python train.py --positions="rope" --bias="none" --init_std_qkv=0.0154 --init_std_o=0.0 --init_std_down=0.0 --beta1=0.95 --lr_head=0.00916 --decay_shape="linear" --train_tokens=480100000 --dataset="wikipedia_en"
Each number is 128 + 24 x the weight over the matrix's rms, rounded and kept within 0 to 255. Layers, rows and columns count from 0. Numbers have three digits each.

# down: layer 8 MLP down (transposed), 640x320, rms 0.0717, rows 595-619, columns 288-319
# gate: layer 8 MLP gate, 640x320, rms 0.0781, rows 596-619, columns 288-319
# up: layer 8 MLP up, 640x320, rms 0.0794, rows 596-619, columns 288-319
down595:126125111121153142147105121176091095070150112092149146096143140115151155099110152139124118166119
gate596:157085130140147148136126149116146111158087153125135096143126097105128112120170092112104150162136
up596:185090152149121151076145104168105102108145095145108136140102102129127119137120101073111114130143
down596:145148116117114169125118129115148088137130140183142164147165134108151103131080117165122117099167
gate597:120135125143113127109120155125105129092123115140121104161101131134156143085160099109123124123134
up597:123109089155125105095132134125088082129103096129148164144140166115108112105115105130150099162166
down597:112160096085156117079125131136119080126132144189125124145123139135117092131081120118124096117139
gate598:166128107165168100115113138137139130122116128122133078180103143080128127151152141153170087077158
up598:131104154148147127120108163110143113144140098112126150177174105151148092140099133118123121073113
down598:111126124145151142154160149090094103133167138094084109109145109189133126123135150101122146140153
gate599:093139125162111156110106128135114123110136146139157109149125107103148149150134141148159123129112
up599:120144118126157111087092094113166121092113156098118099165124137121113132140132122163108158132140
down599:104138108112137111049133148129138132111141129140109131119117119172088134190155132108137143102121
gate600:138117087195138111162169102180116108110123161116168125121139138090111134173144103143151129115101
up600:077087180113142129143156105116120116094110094139128142119084085120164143095132141102119133041163
down600:088111147113098128170127114157125174125145125120111108109143076138124134079126091137119187142177
gate601:159141174146121156119086080107143097132105140143104122130126115134117194110118133112130094162136
up601:114137153128080152096127124128130116137114103133141115140118102150142102131140130167159075103128
down601:186130142095113127153150152157113083146126132182114092115121131120137096103099138104153134107133
gate602:116143123118133072089109203141137081152118151149100151140119153164167138153134095151130121128134
up602:086129133125165123137184099100095111129171121160121093123111094102163090154119179086110131137138
down602:139129143075144137124133072106134085102153125112172167128143127111119146129101122151134128123112
gate603:159138182125101117090086161171099120101084171112165131126185098121178107149091139148124129145115
up603:135131088135128155087163094103128136161136128121163148131110116120093133112167165139159139137136
down603:138096091135099157123135131145131121149137152116110149110138119146097133100119102104110156138156
gate604:176153148142104119118169123157148081129133141136158102075117154138133121151119163129114092112111
up604:103113139144101139120131111123147132131131066144136141157150140129133163090146131107109129163157
down604:125081136091125119147119162122129144115115120136122131136142144121105105114156104133103117118115
gate605:156128115136114205141152147164109121116140079165139135135099143151130118108071108101147119109108
up605:156138125118117100116127099145121124120132161105148113133171103170118157116126120118116165135097
down605:163098118097171115127137099101109107113139157136143153116112119096116118098151122116137154121117
gate606:126107129112145129109127111143112158133146142186172161119159084094121147123093102121039077147127
up606:105100170162112102109149148155123133149158133114105123090116110130123154118119139109118121074134
down606:122101093112119134123137098155131125127103100162111144160074107086114152117138126127114106112127
gate607:158139082117092123115178108105096102136109111168123130137120105135124121108132117163126139171091
up607:124149124142105152131118127116165120152165181124088158110095093105126137121139143165142090110127
down607:132118136128123145092107153088119119145135154090105071164112072147100135100121162119109130115099
gate608:088111122107109134171127199093136148146096137183126116085115151113149176098131131128104121144139
up608:120127146100117158177125166146135127112103073141133164115102139163128151127125154200123118113149
down608:101128112172113133110099102147129131167102135142134111134129097152114144182086179136092153111144
gate609:149115132159111132141105142159104128099119091139128122129124146109128079101078120171118107150138
up609:140156153199133134104117149140122115119148164149110080125120152109127092102106119110136133148118
down609:117118115144139152132115139154120147066121137120074101106130153150132135079111157195153128144139
gate610:111117104100118099116130124144095129150091134147117118147080131123124099154137091071090097086090
up610:163121096151120157126124119132127143103119125112102105095121100131127091121162138116138157139145
down610:141157135110176103172146150135168126122142154163119134119164111153174162128134139125139132126124
gate611:131145126105106131106124167139106125130086113184149149142130140116118126109117129171126145139132
up611:145114149158116132138124099106088150163126094127136132132138139130106136164140095082160133143127
down611:100103136118136135140158149128155123129119157146116125108111111126126157105107132119125131137122
gate612:112144106142142147154138114122080135099139126092078142122131123094133102172129120159157108107141
up612:083102119140138126132110149086144134153118091152144125108112138122097157183133162159143107152142
down612:113125152112112114141113166145126166149154126125119096102120125102081117166130122167165106168102
gate613:123134123116112124126171117109136137145118116141098127140129108151132205121132101162127135138124
up613:166156087131135122095109111153121158145151116110093110135129105127082129142123111133117120152113
down613:136109122151138123126109148197162102122087104111140095159123110109148135129147143181134118192120
gate614:166077138100129119167150068095131134152138160161104117098135110121110119145126149152149116138126
up614:104119101124142129144120117148102087109103137122081140114110119127141135145109165122177104110114
down614:090111131126151147093109155101133071110076150127173138111162168161127117131130160121139146125122
gate615:098114097124154096096118114134105112091132155152170121118108138124135149120086158126196118128126
up615:133120105101151114157093127108123148124165103143143108140134160101098122151118102137142111133077
down615:120114124149146085170150119105111111142181142075141128139115128105113125139084144093133150108129
gate616:111151142150134109121152118161153069085141138110139115126113118130109123126099136109102129135148
up616:167132127178091102141083127179176112129127117121101124083127096145111154129099140102128116137149
down616:156101132150095121090134154190139104079135164112103145150092121145169112134111155120140170164153
gate617:095145192135082115100134124106132076084103141133099106104134125088134121156111115107106094135062
up617:148110159137138129095156124133179096133102141153146152101140138133120134158137142107127175111117
down617:168137139145138129138120098138117132145115101132123148103131105127107091110135102155126126103080
gate618:096133099134107085174112145170089128143125101145135126169129134121138143091062109157091143097128
up618:113090134173141132153144158064164102121119130120115188103145095100105101102136152147103095190086
down618:129167137151146075081124152124121147102159113133084087119091105138150118125168150103160125149133
gate619:114148118151135119137109128143129155122150145137124124109130120106149097117144125147091118163168
up619:094117105134078166128103086161102138127162119137121177149086098104152146113128137098131129138095
down619:135136151156116130068137107106141140158168155122152146118114149134118097137078153123142110139119